python train.py --rope_theta=11500.0 --qk_norm=false --bias="none" --learning_rate=0.000895 --beta1=0.95 --lr_head=0.00987 --warmup_steps=331 --max_seq_len=1024
Each number is 200 + 20 x the weight over its row's rms, rounded and kept within 0 to 999. Layers, rows and columns count from 0. The size before them is the row's rms in percent of the matrix's.

# down: layer 12 MLP down (transposed), 640x160, rms 0.0401, rows 267-288, columns 0-159
# up: layer 12 MLP up, 640x160, rms 0.0447, rows 268-288, columns 0-159
down267,097,195,220,179,233,222,216,181,225,152,200,211,189,180,173,183,243,188,224,160,189,227,227,228,234,195,178,200,205,200,191,225,180,226,194,178,235,207,203,208,179,217,175,207,207,201,191,222,210,160,193,191,190,176,210,170,225,194,214,234,184,185,224,182,173,191,210,207,220,240,180,199,199,177,185,140,181,225,222,209,184,226,190,213,214,230,165,231,210,229,168,216,228,164,233,196,193,214,180,231,170,196,223,208,219,180,202,193,195,192,237,192,207,194,185,211,217,178,214,203,205,200,186,196,212,194,181,185,207,199,198,225,204,191,208,195,179,214,190,185,189,191,175,175,213,209,203,186,196,187,210,244,226,176,200,208,174,196,199,192,181
up268,096,211,165,182,213,213,215,180,198,233,202,229,197,204,204,196,230,214,218,195,220,230,203,236,193,207,216,177,201,209,182,205,198,201,234,165,207,204,201,206,220,207,195,197,183,216,211,198,193,228,176,204,185,209,214,209,191,191,212,207,198,212,166,238,201,189,179,208,193,188,233,200,179,182,244,193,177,189,207,214,235,178,203,222,219,193,150,189,176,143,205,214,220,217,199,228,184,234,229,189,167,223,203,152,169,199,172,193,158,210,203,241,166,197,178,188,198,221,167,255,205,200,210,186,216,163,209,204,189,200,190,215,190,192,197,230,209,215,193,185,219,194,214,213,201,209,164,195,167,216,196,224,187,198,185,176,219,194,231,190,193
down268,097,211,202,174,202,199,191,172,181,206,224,215,206,214,200,195,236,230,176,177,191,159,183,189,209,205,199,230,184,188,180,220,212,225,223,233,204,215,154,187,201,192,182,194,180,232,223,232,189,211,186,217,221,241,163,211,148,203,219,217,243,202,175,193,207,226,181,209,222,186,189,186,195,211,200,157,180,182,194,214,184,193,184,221,191,200,209,202,188,180,202,222,216,219,212,184,202,202,211,206,204,190,170,211,220,197,200,167,220,174,217,197,215,181,191,187,199,214,204,229,208,176,221,256,207,224,178,234,180,212,198,171,233,209,222,222,203,225,199,186,210,165,203,197,189,219,197,158,195,160,175,183,199,209,206,166,201,192,208,222,162
up269,102,174,196,201,231,201,204,197,208,180,224,178,180,216,256,196,202,193,254,218,203,153,199,178,165,197,205,198,221,204,195,188,198,209,214,186,215,173,176,219,216,192,217,179,206,197,229,162,169,224,171,176,183,192,202,212,206,211,213,196,197,221,215,213,219,202,196,175,191,203,204,200,168,202,185,183,186,197,181,181,227,184,225,174,156,171,218,210,176,203,190,213,221,176,220,222,198,179,225,229,234,192,215,221,192,213,234,234,174,197,221,170,196,199,228,188,207,180,174,203,199,186,219,187,245,229,216,201,215,200,203,206,171,203,200,164,181,196,232,210,182,165,217,217,238,199,188,191,192,218,204,202,196,188,177,236,193,157,209,221,195
down269,103,202,221,236,208,189,196,184,230,191,194,152,176,207,215,186,199,207,193,210,208,166,202,228,202,198,174,236,187,237,249,229,176,211,185,189,224,188,181,193,179,152,209,193,216,192,207,206,179,221,198,240,215,199,189,233,199,204,186,191,192,208,216,194,211,238,215,193,246,227,169,188,261,219,188,196,217,203,213,197,195,154,183,195,194,171,211,206,215,203,173,203,202,204,197,214,193,192,199,223,245,243,203,191,175,200,182,202,212,212,173,198,209,198,226,202,179,164,209,206,169,182,188,188,237,208,220,168,216,177,188,172,207,159,191,189,213,217,203,223,186,217,170,203,190,185,185,189,194,211,205,198,203,176,167,206,207,177,185,205,206
up270,111,211,231,213,238,217,190,211,197,184,201,202,183,227,245,196,212,221,190,194,221,231,232,221,200,189,208,157,193,211,183,213,204,150,233,192,248,212,201,180,212,221,209,195,167,190,220,202,198,206,193,187,187,192,216,202,217,219,187,200,242,228,186,182,183,215,202,172,201,195,208,215,201,228,185,185,178,176,178,192,186,182,210,165,213,190,222,196,212,221,193,212,206,215,215,186,176,204,206,234,172,187,232,194,214,191,211,197,196,201,207,179,183,192,195,195,225,199,169,218,201,208,202,231,181,173,172,223,182,218,179,214,213,194,201,191,173,208,211,163,168,197,233,204,209,199,177,208,206,220,267,191,209,195,207,186,228,151,250,166,201
down270,101,189,246,202,210,202,204,209,180,199,184,200,189,189,190,204,177,194,214,190,199,209,163,204,215,188,166,219,216,201,251,188,194,136,191,211,215,249,208,202,218,202,202,183,198,216,196,205,198,175,202,201,182,227,216,183,216,247,192,187,191,195,197,199,203,182,192,215,164,202,193,217,182,194,182,185,214,191,228,243,213,213,200,211,146,175,215,193,228,220,227,192,233,194,211,189,227,171,175,203,238,220,207,211,199,232,179,217,157,233,208,186,183,210,171,162,217,181,187,233,207,197,202,189,192,188,237,170,202,223,201,195,210,171,181,172,185,219,224,179,180,179,213,174,193,210,176,170,199,212,192,170,200,206,186,213,210,199,214,213,223
up271,104,203,238,198,214,211,180,200,204,190,225,169,199,221,209,198,218,188,231,213,208,187,180,188,188,204,177,192,213,223,204,227,180,184,187,192,247,198,219,210,198,216,192,206,242,206,213,211,174,240,202,192,244,168,238,216,208,214,183,189,226,210,184,182,189,149,226,201,194,187,204,206,183,191,179,210,201,209,195,218,210,170,187,219,203,206,214,230,186,215,192,179,202,230,211,224,193,194,206,168,214,182,232,209,168,178,238,178,177,163,228,205,198,194,205,196,189,193,214,195,181,218,202,189,179,168,208,223,192,163,205,194,183,171,180,195,198,179,183,201,161,199,235,195,175,185,195,189,229,218,246,221,190,241,146,205,194,224,194,174,207
down271,105,168,229,196,177,205,210,187,190,210,215,198,155,202,217,198,205,189,169,219,174,200,231,166,208,201,217,202,196,207,186,183,197,174,173,197,225,225,200,163,188,188,181,210,232,204,188,201,209,196,219,211,168,211,182,208,204,161,203,220,219,213,236,176,224,212,213,214,204,208,219,192,204,189,204,200,212,202,249,214,207,194,201,225,170,249,205,203,161,191,208,224,206,182,174,208,224,219,166,210,228,201,205,204,218,205,215,225,216,207,235,205,196,156,192,208,193,208,212,198,193,168,186,209,181,194,199,171,197,210,167,216,201,176,171,177,234,218,167,248,204,183,196,203,189,164,176,202,167,166,224,183,195,193,165,218,186,180,204,203,247
up272,103,188,188,172,216,231,193,197,214,203,205,187,202,217,180,221,172,198,211,208,192,209,238,206,188,157,191,203,198,207,232,164,198,196,258,197,167,220,206,202,212,214,200,188,162,190,170,172,191,209,210,195,168,217,178,198,197,243,197,168,187,159,185,189,210,205,212,181,173,182,191,177,174,185,202,205,170,193,216,155,230,194,210,196,208,178,203,216,199,202,216,222,206,197,196,214,252,182,191,185,209,167,215,179,193,203,203,211,212,200,220,233,223,248,179,189,192,229,181,209,221,218,224,199,202,241,188,201,184,206,189,179,220,220,216,196,180,185,193,187,212,177,194,252,219,255,213,217,220,189,223,193,183,210,195,217,194,206,189,210,174
down272,106,211,197,199,242,194,208,180,198,188,207,224,183,201,222,188,198,162,219,240,198,245,178,191,216,209,181,187,204,208,177,168,197,245,185,215,222,237,201,202,231,198,209,225,208,202,173,210,206,176,214,191,171,199,190,204,198,197,187,204,170,212,227,180,194,172,199,218,186,228,227,251,206,206,182,169,194,205,186,181,190,184,196,233,183,199,167,230,228,179,180,210,220,153,198,186,187,179,216,192,196,198,199,195,203,195,211,175,222,233,198,184,201,199,155,202,208,189,199,223,204,170,172,175,190,226,206,179,186,215,212,186,232,228,197,212,181,220,202,226,166,197,196,189,215,232,167,189,200,149,185,218,227,210,232,219,234,210,194,192,197
up273,090,194,157,205,196,218,217,194,209,209,191,212,191,187,184,180,192,234,233,201,226,199,192,189,173,203,179,174,171,195,218,193,191,207,176,198,205,180,229,240,215,247,180,202,193,211,199,186,185,218,183,206,206,220,225,164,172,174,207,168,182,225,211,209,198,234,172,177,213,180,224,168,231,220,201,209,215,204,180,167,199,229,235,195,216,198,215,171,172,188,186,210,160,227,229,191,218,184,224,206,173,187,212,213,193,223,201,205,199,209,205,220,187,206,223,203,171,151,198,189,228,242,228,224,173,246,206,208,177,211,206,218,188,196,192,208,185,163,182,191,209,175,188,176,218,175,228,230,178,199,196,215,173,214,187,207,223,183,201,211,202
down273,090,166,229,185,219,196,205,174,173,185,206,204,212,208,190,183,188,211,239,191,186,160,211,201,186,198,208,230,214,231,177,193,199,183,240,202,219,229,187,234,211,204,212,192,194,201,182,218,204,195,209,190,202,177,201,205,214,206,152,189,237,230,194,198,180,200,206,205,149,175,185,204,206,224,205,218,195,208,233,189,223,198,177,188,216,163,186,234,192,191,178,202,193,204,195,208,193,221,243,171,229,207,188,191,196,246,187,171,184,180,199,235,179,193,203,212,212,211,192,228,225,166,228,197,215,162,217,236,218,186,220,211,168,192,224,206,200,176,198,213,160,196,218,195,193,184,216,238,188,161,203,193,181,200,204,170,200,217,245,178,206
up274,087,214,203,219,228,198,195,187,212,223,178,206,171,161,206,234,215,204,217,221,219,173,181,193,159,223,173,181,233,228,236,203,157,191,237,154,223,209,195,211,224,216,195,230,174,171,200,228,191,257,212,185,213,205,194,191,208,190,188,209,201,205,196,169,196,207,190,186,199,185,202,214,207,195,199,195,217,164,165,193,219,165,218,185,206,206,189,194,143,166,183,241,194,182,210,221,230,198,206,210,187,193,201,177,201,200,224,175,199,186,202,211,214,182,192,249,218,160,173,228,211,209,213,190,193,175,177,194,202,214,218,177,195,165,198,209,169,195,243,209,214,213,208,189,221,196,189,191,195,179,198,191,207,205,200,190,218,190,213,193,219
down274,089,197,161,175,211,200,204,214,214,205,204,182,211,199,176,191,230,184,194,191,195,238,222,206,222,211,189,196,178,227,207,219,177,223,186,188,210,189,236,209,195,154,202,229,148,209,200,219,208,192,147,202,214,211,186,202,192,208,187,232,214,203,239,206,189,204,205,164,233,222,166,196,244,205,175,183,198,176,202,220,205,176,196,188,207,216,178,191,168,201,198,199,156,214,175,197,232,196,226,216,210,204,198,197,210,205,202,188,209,199,167,227,229,176,199,203,209,218,186,200,219,213,214,206,174,218,235,175,206,221,165,210,168,161,207,209,207,229,194,223,204,201,186,214,227,169,173,186,192,217,155,188,151,176,194,180,200,205,204,205,219
up275,100,206,207,174,198,223,201,177,226,211,200,208,206,165,237,210,165,206,207,210,189,183,189,231,181,239,192,168,193,177,207,150,216,192,240,190,209,211,205,175,199,207,194,180,182,204,201,199,190,200,195,193,198,214,203,254,216,247,193,179,194,221,196,238,213,231,228,189,181,183,193,183,186,205,168,206,208,211,183,208,249,258,173,179,238,186,199,201,203,159,176,236,219,167,195,201,208,213,212,187,208,213,201,178,189,173,205,207,196,211,207,207,189,221,221,174,195,164,205,204,208,198,217,195,216,185,206,203,183,185,203,189,178,207,195,183,201,180,236,200,197,186,221,183,183,215,209,209,189,156,181,206,237,212,196,169,202,163,206,201,241
down275,101,219,196,196,189,198,182,213,175,209,199,186,227,230,208,191,212,205,194,172,187,212,191,192,244,170,211,204,229,230,201,227,226,193,171,170,207,197,234,190,188,213,210,199,172,207,185,201,190,184,159,214,178,221,207,186,190,157,195,219,196,175,142,211,217,142,233,190,181,229,178,198,212,179,195,199,155,211,240,188,196,191,213,208,196,247,213,194,166,227,201,202,229,220,230,193,217,212,188,224,190,192,224,192,208,223,192,203,208,243,194,207,211,181,183,185,177,215,192,201,199,205,207,213,209,213,194,180,204,213,203,172,218,148,181,204,178,190,196,218,179,202,217,236,219,213,192,192,197,203,189,207,188,209,173,225,211,183,161,213,169
up276,098,177,190,189,201,185,187,204,219,188,215,173,216,210,169,236,197,212,207,189,219,169,188,134,225,209,220,207,226,170,225,215,198,188,200,208,208,244,186,220,207,248,191,221,215,210,212,172,175,197,214,200,185,188,228,188,200,208,203,207,240,200,210,176,208,152,211,219,196,183,212,238,186,236,201,168,211,191,176,179,190,223,218,188,236,182,195,209,176,179,165,199,199,185,210,171,164,191,223,186,212,212,222,168,175,195,186,172,208,187,219,240,221,205,197,241,195,225,212,196,185,162,191,195,194,216,188,215,181,202,210,205,187,193,216,234,189,206,176,195,198,187,196,211,193,237,174,196,201,209,210,223,219,228,165,187,199,227,209,191,213
down276,096,192,196,179,211,180,187,229,176,199,219,188,211,167,181,190,179,178,225,225,189,208,204,191,216,222,205,200,211,157,246,188,218,192,181,198,176,212,206,157,208,214,190,186,167,199,189,171,223,165,218,214,202,192,171,213,226,194,198,227,222,207,202,193,195,205,240,154,242,218,190,217,205,201,184,175,201,229,167,232,186,195,226,188,180,202,164,209,195,213,186,236,227,216,198,235,164,213,209,217,180,204,192,187,193,203,191,173,202,197,181,174,169,196,192,212,186,227,193,224,226,187,164,200,233,225,185,233,201,206,212,207,216,191,193,213,211,224,173,221,210,204,178,205,177,226,229,197,219,207,181,236,209,219,189,179,175,217,156,202,206
up277,099,192,223,206,195,233,201,177,229,197,232,202,207,226,232,220,201,177,218,225,210,214,193,210,208,201,182,213,203,225,205,177,192,218,181,184,197,177,169,223,182,191,246,216,189,178,210,197,188,238,208,238,225,199,188,216,202,213,208,237,196,190,220,221,212,151,175,184,181,213,201,226,220,198,223,184,191,171,206,198,194,185,167,200,168,197,217,224,231,199,187,235,194,201,219,189,205,196,181,191,196,186,204,177,178,190,216,233,240,182,181,248,229,186,188,194,159,211,215,162,164,236,217,182,179,183,185,224,231,186,223,210,203,185,194,216,188,196,234,182,205,178,188,201,203,183,179,187,228,220,168,197,193,193,166,199,196,164,194,217,214
down277,097,193,219,198,216,240,221,198,194,167,212,218,224,221,215,184,193,232,172,202,195,185,197,201,231,191,210,206,205,202,206,212,223,235,207,201,210,220,182,201,174,170,183,201,216,164,205,199,231,228,156,220,210,196,192,209,175,163,228,214,163,221,216,195,229,198,190,171,183,179,190,179,176,212,215,217,216,209,149,172,213,191,203,203,201,210,235,176,203,204,169,163,215,245,221,190,168,223,205,201,214,173,192,184,237,207,208,203,194,199,189,180,157,202,203,228,178,183,203,170,202,177,169,204,215,204,163,199,226,209,182,219,215,182,183,207,197,202,219,152,218,223,227,199,223,192,176,229,212,206,216,191,205,218,171,182,195,183,208,208,213
up278,101,201,221,183,214,245,199,204,198,181,230,216,205,229,228,182,199,214,167,195,193,196,207,203,192,194,193,208,197,209,214,183,213,163,196,205,191,203,243,216,163,215,191,204,164,224,208,196,200,211,186,202,210,154,199,218,241,222,220,191,200,244,193,188,232,214,223,160,185,182,211,210,182,218,224,159,195,169,202,214,193,217,176,172,193,211,193,202,164,190,214,199,190,203,195,213,209,201,199,202,214,192,208,171,216,183,209,214,180,206,235,210,209,222,217,195,238,153,207,210,164,161,220,171,223,150,182,192,197,212,177,191,234,190,220,180,160,202,197,198,215,211,218,214,206,171,173,202,203,220,216,206,205,195,174,165,229,168,212,184,185
down278,099,182,224,227,239,184,189,193,184,164,190,213,140,204,203,217,175,235,164,185,188,234,222,201,193,174,189,222,191,188,211,221,224,207,169,192,211,239,200,221,193,158,188,160,201,198,182,202,203,179,203,196,197,197,218,195,170,195,201,189,222,193,208,170,200,256,234,182,260,198,191,231,192,196,227,172,184,188,181,202,214,185,210,189,202,213,198,208,201,208,231,169,192,208,170,178,181,202,204,189,194,187,200,245,205,230,203,227,174,234,208,209,216,194,212,169,232,212,217,204,193,204,203,167,201,211,230,172,198,190,220,210,208,197,190,184,160,187,202,215,210,229,198,199,198,189,201,192,192,204,184,214,188,217,248,196,211,200,192,177,197
up279,105,174,197,214,204,217,199,205,215,228,201,164,215,231,225,205,202,244,187,203,201,208,229,210,201,204,201,186,220,181,207,227,189,199,193,188,187,160,223,200,191,193,236,215,231,199,194,215,182,232,203,197,219,189,192,220,224,202,216,193,216,223,217,218,216,204,166,203,187,204,168,175,155,208,194,197,206,183,193,184,222,177,237,200,171,194,211,194,157,197,194,233,181,225,188,216,209,190,209,201,233,160,205,151,202,190,190,195,218,178,194,169,228,237,186,222,191,191,185,196,212,211,198,202,183,225,151,206,168,190,203,194,174,217,235,197,152,203,190,170,216,178,228,207,228,164,175,214,212,176,196,212,203,221,222,194,156,190,183,201,210
down279,103,188,194,217,179,202,178,207,205,172,203,179,219,186,191,206,173,187,216,170,206,177,234,195,231,193,221,208,194,184,223,210,256,207,200,180,179,179,195,197,216,217,191,209,211,187,195,230,197,180,188,229,174,180,200,231,194,202,204,224,198,185,190,203,179,223,189,212,173,236,227,188,181,200,237,245,253,210,166,195,201,182,189,238,215,213,164,176,195,193,200,228,166,189,204,209,185,212,205,202,220,182,197,205,205,167,201,176,247,227,228,206,172,191,220,177,183,198,220,212,207,212,169,178,191,222,187,209,186,211,162,189,210,202,184,180,202,196,183,178,247,204,219,228,169,229,206,167,210,186,185,193,177,172,204,222,175,216,197,219,183
up280,091,207,177,194,158,210,179,181,210,201,207,213,203,181,223,194,211,207,209,212,210,200,205,203,200,237,201,208,222,194,217,215,203,201,199,192,230,242,176,178,177,198,209,192,166,223,205,189,174,186,196,222,169,225,237,201,227,200,220,198,196,217,197,215,174,184,228,177,197,187,195,211,152,231,157,207,203,179,206,204,199,192,178,175,188,213,199,180,183,198,172,206,219,207,194,180,228,210,191,222,269,189,235,190,201,200,244,185,180,222,249,180,172,196,211,217,194,161,184,212,222,174,181,202,187,188,207,190,204,184,196,189,193,211,201,213,206,172,188,211,206,187,216,193,182,211,199,210,152,168,210,215,220,236,160,196,185,190,228,201,151
down280,092,214,162,185,228,204,225,205,156,219,207,205,191,194,205,193,207,227,218,219,190,183,158,185,189,232,216,212,159,187,212,186,207,236,182,199,205,180,231,178,217,191,205,182,183,181,227,207,200,197,197,210,193,218,213,208,207,176,194,228,180,214,177,204,199,169,212,205,242,151,182,184,208,196,205,201,168,239,176,190,211,199,186,179,182,214,209,216,178,166,191,169,204,183,225,181,241,156,203,192,200,226,173,217,199,216,179,208,217,226,212,207,179,209,225,234,146,185,240,218,209,218,198,230,182,215,218,207,216,227,214,183,209,172,181,217,195,177,204,207,206,175,179,223,190,169,212,218,201,175,181,219,181,213,201,225,202,212,210,184,188
up281,096,224,208,173,227,202,238,174,217,215,244,209,213,206,196,210,137,172,177,192,209,191,194,189,204,202,209,232,177,222,223,161,211,180,261,181,211,210,195,193,207,209,214,208,203,188,211,194,172,227,172,196,210,214,212,180,179,221,184,182,226,187,215,222,216,176,198,205,178,176,190,199,200,196,222,183,233,221,196,188,223,196,235,203,232,171,200,208,192,187,199,205,197,220,215,214,210,167,231,186,199,198,223,173,183,172,190,185,216,194,191,222,205,163,200,177,195,210,175,204,169,214,186,157,194,174,189,201,184,205,193,228,189,181,213,244,203,190,189,190,210,206,197,195,163,196,212,201,206,177,243,189,219,218,209,241,220,238,185,178,195
down281,096,203,191,178,216,178,189,178,204,196,213,215,234,213,182,199,202,154,197,203,164,190,199,209,216,193,205,208,209,196,203,199,193,202,172,169,203,202,203,219,173,207,191,220,202,194,211,250,169,227,205,187,184,204,201,202,214,215,197,152,206,220,217,193,196,199,194,212,226,220,160,182,220,198,180,212,171,204,211,183,214,163,174,230,216,201,193,202,269,198,226,168,174,193,171,191,207,168,243,232,189,196,204,188,211,194,201,179,217,176,175,208,201,189,154,225,206,202,225,204,202,206,186,187,220,187,240,206,168,205,172,178,245,239,184,173,218,227,191,242,197,212,223,196,185,206,184,210,201,200,213,209,206,216,183,184,159,192,213,212,219
up282,096,194,155,162,176,200,210,192,205,190,198,221,193,211,220,229,172,194,207,217,219,182,198,196,208,203,223,183,177,179,201,185,211,198,205,167,167,217,222,222,175,212,224,227,187,211,192,204,197,193,179,197,207,203,241,204,194,189,181,216,184,191,192,172,184,163,180,221,205,200,215,208,183,190,206,182,175,169,206,202,199,199,231,190,188,193,220,239,200,213,149,213,147,234,205,195,222,205,205,232,186,199,194,230,202,168,178,231,211,183,233,197,210,217,213,212,152,178,188,158,191,217,199,185,190,228,180,201,192,169,228,206,216,192,212,182,171,142,213,186,189,181,211,202,207,220,180,211,185,179,204,203,238,232,176,228,209,197,213,174,212
down282,098,188,158,199,195,236,209,179,217,177,181,217,218,174,225,206,235,175,219,226,207,212,182,211,209,163,204,188,167,194,215,200,214,210,199,205,201,189,216,222,188,198,198,229,187,179,203,184,213,190,192,234,191,222,210,246,167,222,211,217,201,155,210,225,159,181,183,228,252,228,203,171,197,206,211,175,191,197,195,164,190,207,206,209,220,167,185,151,216,170,244,214,203,222,189,199,196,234,204,195,203,199,209,235,190,196,184,206,192,187,182,180,170,212,199,163,182,192,184,225,220,220,176,208,190,187,216,207,224,189,221,225,196,218,231,189,183,158,182,193,193,208,174,207,201,220,208,188,206,226,195,172,210,188,231,215,193,170,197,205,196
up283,106,233,226,192,177,224,232,216,193,185,216,211,197,221,179,223,230,171,206,185,197,195,194,201,187,244,184,203,227,207,212,209,186,173,190,209,188,204,210,173,195,188,227,179,206,193,204,198,180,186,193,218,213,143,185,200,233,236,191,212,244,213,210,205,182,193,179,190,146,209,217,198,204,215,171,211,208,151,165,222,208,165,178,181,205,194,214,209,168,194,181,171,197,187,230,200,167,223,204,221,229,206,218,154,197,225,206,220,210,186,195,246,178,196,172,225,226,219,213,175,209,205,208,183,182,183,213,197,209,171,181,187,191,164,215,204,166,194,220,186,198,190,189,171,188,194,205,202,218,203,201,232,197,209,210,212,207,194,208,216,243
down283,107,184,199,205,212,200,185,193,209,200,209,211,177,211,217,194,217,231,184,211,191,168,174,231,212,204,198,174,205,217,216,200,203,241,218,220,202,247,203,200,189,178,197,198,242,181,188,246,204,173,240,164,193,186,175,235,176,212,161,222,203,172,222,202,156,209,215,200,232,248,192,216,212,237,224,193,199,191,192,218,212,197,223,206,178,194,199,196,192,231,184,207,159,218,162,173,200,172,200,187,210,185,185,182,242,202,188,179,200,215,188,174,200,218,163,188,212,185,214,204,193,204,199,185,177,185,182,186,209,178,202,207,253,171,199,211,196,201,225,191,194,213,186,220,219,170,190,187,192,193,179,186,225,219,156,209,184,203,219,198,225
up284,106,228,220,163,191,199,163,202,218,167,236,195,212,196,201,213,210,205,236,201,202,184,165,173,192,241,200,207,230,200,181,202,190,180,224,189,189,219,217,177,222,213,205,194,193,203,203,200,173,220,182,185,213,160,201,187,212,255,168,189,212,198,175,224,200,179,223,198,185,181,200,174,177,196,203,226,201,223,161,195,214,179,222,174,213,179,230,221,167,201,199,193,217,180,205,205,217,235,203,226,213,179,200,178,221,218,225,198,213,201,219,204,215,204,181,184,217,229,203,159,213,221,192,166,156,217,220,231,233,192,158,202,228,186,176,195,193,200,221,171,203,209,201,214,227,226,227,200,202,179,222,189,186,186,223,216,194,204,189,180,167
down284,105,203,201,254,197,198,193,210,202,200,216,159,175,184,203,213,205,188,196,201,214,181,194,192,260,207,215,234,208,219,194,215,227,203,229,217,169,225,221,219,169,195,226,195,232,179,188,199,194,220,171,223,154,200,187,193,200,214,211,195,217,186,217,235,221,184,175,186,155,209,220,222,185,227,199,170,199,196,193,185,206,235,180,204,200,206,175,188,176,202,208,161,202,204,206,204,184,210,224,182,203,223,212,178,209,156,192,229,220,193,170,187,182,225,191,210,195,195,192,190,214,197,215,171,195,172,235,222,230,209,204,210,231,218,182,206,195,184,198,210,202,179,224,207,180,209,145,199,196,171,195,167,167,194,210,167,223,170,188,206,215
up285,089,225,180,204,202,194,192,204,225,208,168,204,219,199,159,171,201,246,194,196,217,168,231,206,187,235,180,167,194,220,254,202,196,205,176,180,220,220,196,182,184,214,181,177,213,252,219,196,220,190,237,192,196,203,209,180,211,190,201,194,199,216,223,207,201,176,173,209,196,197,217,214,210,206,223,185,219,177,177,223,230,214,195,200,210,231,214,206,186,242,163,175,197,180,190,211,172,206,186,218,199,189,179,217,214,188,167,187,171,206,196,237,168,184,199,202,206,165,202,201,165,172,201,195,234,178,223,218,207,170,166,195,199,216,222,218,201,200,179,211,164,189,228,188,200,231,212,187,224,230,181,208,202,219,192,177,223,169,212,217,209
down285,092,187,215,172,225,202,162,199,219,193,205,196,201,230,226,189,186,224,208,184,202,194,210,205,209,190,215,200,203,233,212,203,209,196,185,214,196,190,180,176,190,215,206,181,192,213,191,204,244,183,192,168,192,202,179,228,197,161,202,203,204,197,221,204,201,187,220,187,194,174,216,169,186,199,234,195,158,205,192,192,217,253,224,179,213,197,201,199,160,207,165,200,186,203,195,158,239,184,209,207,196,204,216,150,198,167,225,198,235,213,194,215,197,222,189,191,213,170,169,245,159,232,214,197,215,191,229,183,204,205,157,213,200,204,205,183,196,212,182,227,205,190,225,191,216,189,231,201,176,162,176,183,196,220,236,224,173,194,197,247,215
up286,092,184,186,220,231,215,216,207,188,170,205,191,203,201,207,194,159,192,220,209,196,217,225,194,205,191,221,192,194,208,179,194,236,190,253,204,190,207,215,225,175,214,206,201,198,226,168,173,195,234,203,205,180,183,218,225,207,210,222,180,219,206,208,225,223,197,194,200,193,191,227,207,158,205,228,236,213,194,190,179,217,181,218,181,209,176,225,226,176,195,183,180,191,187,201,196,211,167,228,189,160,188,203,172,168,168,216,207,197,189,199,190,189,219,198,203,218,216,205,211,199,253,214,199,204,182,176,200,161,186,198,231,157,212,191,206,158,206,172,165,167,178,199,188,209,202,207,211,181,213,177,171,172,217,219,234,211,190,195,141,224
down286,097,201,216,213,182,194,198,218,208,200,202,160,222,190,186,211,179,205,176,168,207,167,224,159,196,198,189,195,177,209,209,210,203,190,191,164,186,199,206,205,225,212,207,209,184,188,202,176,218,212,208,182,247,186,188,178,218,201,210,197,199,193,187,210,228,213,175,206,189,222,164,169,195,194,213,200,228,174,188,183,202,210,235,222,191,174,205,186,192,215,199,197,198,183,222,229,241,181,237,205,202,233,188,225,196,180,204,197,236,237,201,246,258,208,180,206,181,190,216,231,207,224,205,215,224,183,187,183,207,225,184,184,222,187,214,195,179,204,150,204,173,189,166,182,182,220,228,191,185,182,171,241,168,226,218,210,202,192,158,200,203
up287,096,235,198,200,163,211,198,225,238,214,222,206,214,204,191,200,193,211,210,243,193,211,191,199,197,188,184,209,190,173,211,191,214,213,203,200,205,165,217,230,209,208,225,257,216,201,210,168,138,225,189,225,226,228,197,217,185,188,163,186,194,186,215,185,195,180,211,191,191,196,174,171,175,214,208,202,207,213,183,175,219,195,187,177,188,182,188,218,195,216,178,202,203,180,231,182,192,173,215,189,250,197,187,205,170,197,206,208,238,201,181,237,200,193,229,203,193,167,222,202,212,199,250,196,190,226,197,232,214,162,194,214,168,189,198,183,188,169,216,188,199,182,219,230,196,230,200,209,173,196,218,213,201,193,235,197,237,170,205,194,222
down287,098,237,213,191,195,208,217,229,202,199,202,212,220,190,197,173,196,197,250,197,222,186,182,199,215,222,153,207,213,175,240,220,219,197,203,218,211,211,206,223,218,187,203,151,218,175,207,236,179,171,169,192,202,199,171,193,213,203,173,175,162,201,230,212,207,193,196,166,235,232,163,191,212,198,160,198,204,202,222,172,195,218,200,166,211,208,187,227,186,182,205,186,182,177,215,180,169,191,225,200,198,229,214,201,188,184,178,166,222,179,195,190,181,187,194,178,201,168,201,234,215,186,196,220,184,187,202,227,224,191,186,223,200,217,193,187,229,199,196,173,225,230,196,211,217,204,240,210,190,245,167,203,163,191,219,213,187,199,194,195,220
up288,112,231,207,200,226,210,216,188,222,175,234,184,237,216,231,205,207,232,222,232,194,179,179,213,190,212,188,209,187,206,220,188,204,197,221,190,202,209,219,186,205,210,223,190,171,205,194,183,161,221,178,202,206,181,226,213,186,191,194,225,204,210,202,177,225,167,160,210,176,195,192,196,190,212,188,196,225,225,185,220,199,193,223,160,189,160,189,231,220,176,203,228,211,177,228,217,161,205,202,183,242,189,213,219,193,188,218,184,229,198,172,189,243,189,166,236,218,214,203,194,153,176,186,195,204,175,173,191,183,153,180,215,185,192,222,224,217,195,224,190,233,168,223,190,187,231,195,225,208,220,205,220,179,193,204,194,179,191,219,202,209
down288,100,223,215,178,244,202,204,222,194,178,196,216,227,201,188,155,230,186,204,197,145,197,180,200,229,200,170,248,212,198,210,208,190,206,225,229,229,206,179,187,201,174,246,222,189,195,212,198,185,203,216,204,206,190,221,200,201,225,197,178,180,174,196,189,227,233,198,207,211,176,156,219,221,175,219,217,208,200,178,227,184,204,182,203,181,214,187,204,207,172,229,223,199,216,224,164,187,194,191,190,176,216,203,200,221,177,171,191,200,176,174,213,216,179,225,241,222,188,203,173,193,213,192,178,177,212,187,201,200,185,227,172,193,194,188,189,217,208,245,199,206,217,191,196,186,238,195,166,201,181,211,187,191,170,200,181,205,156,239,177,204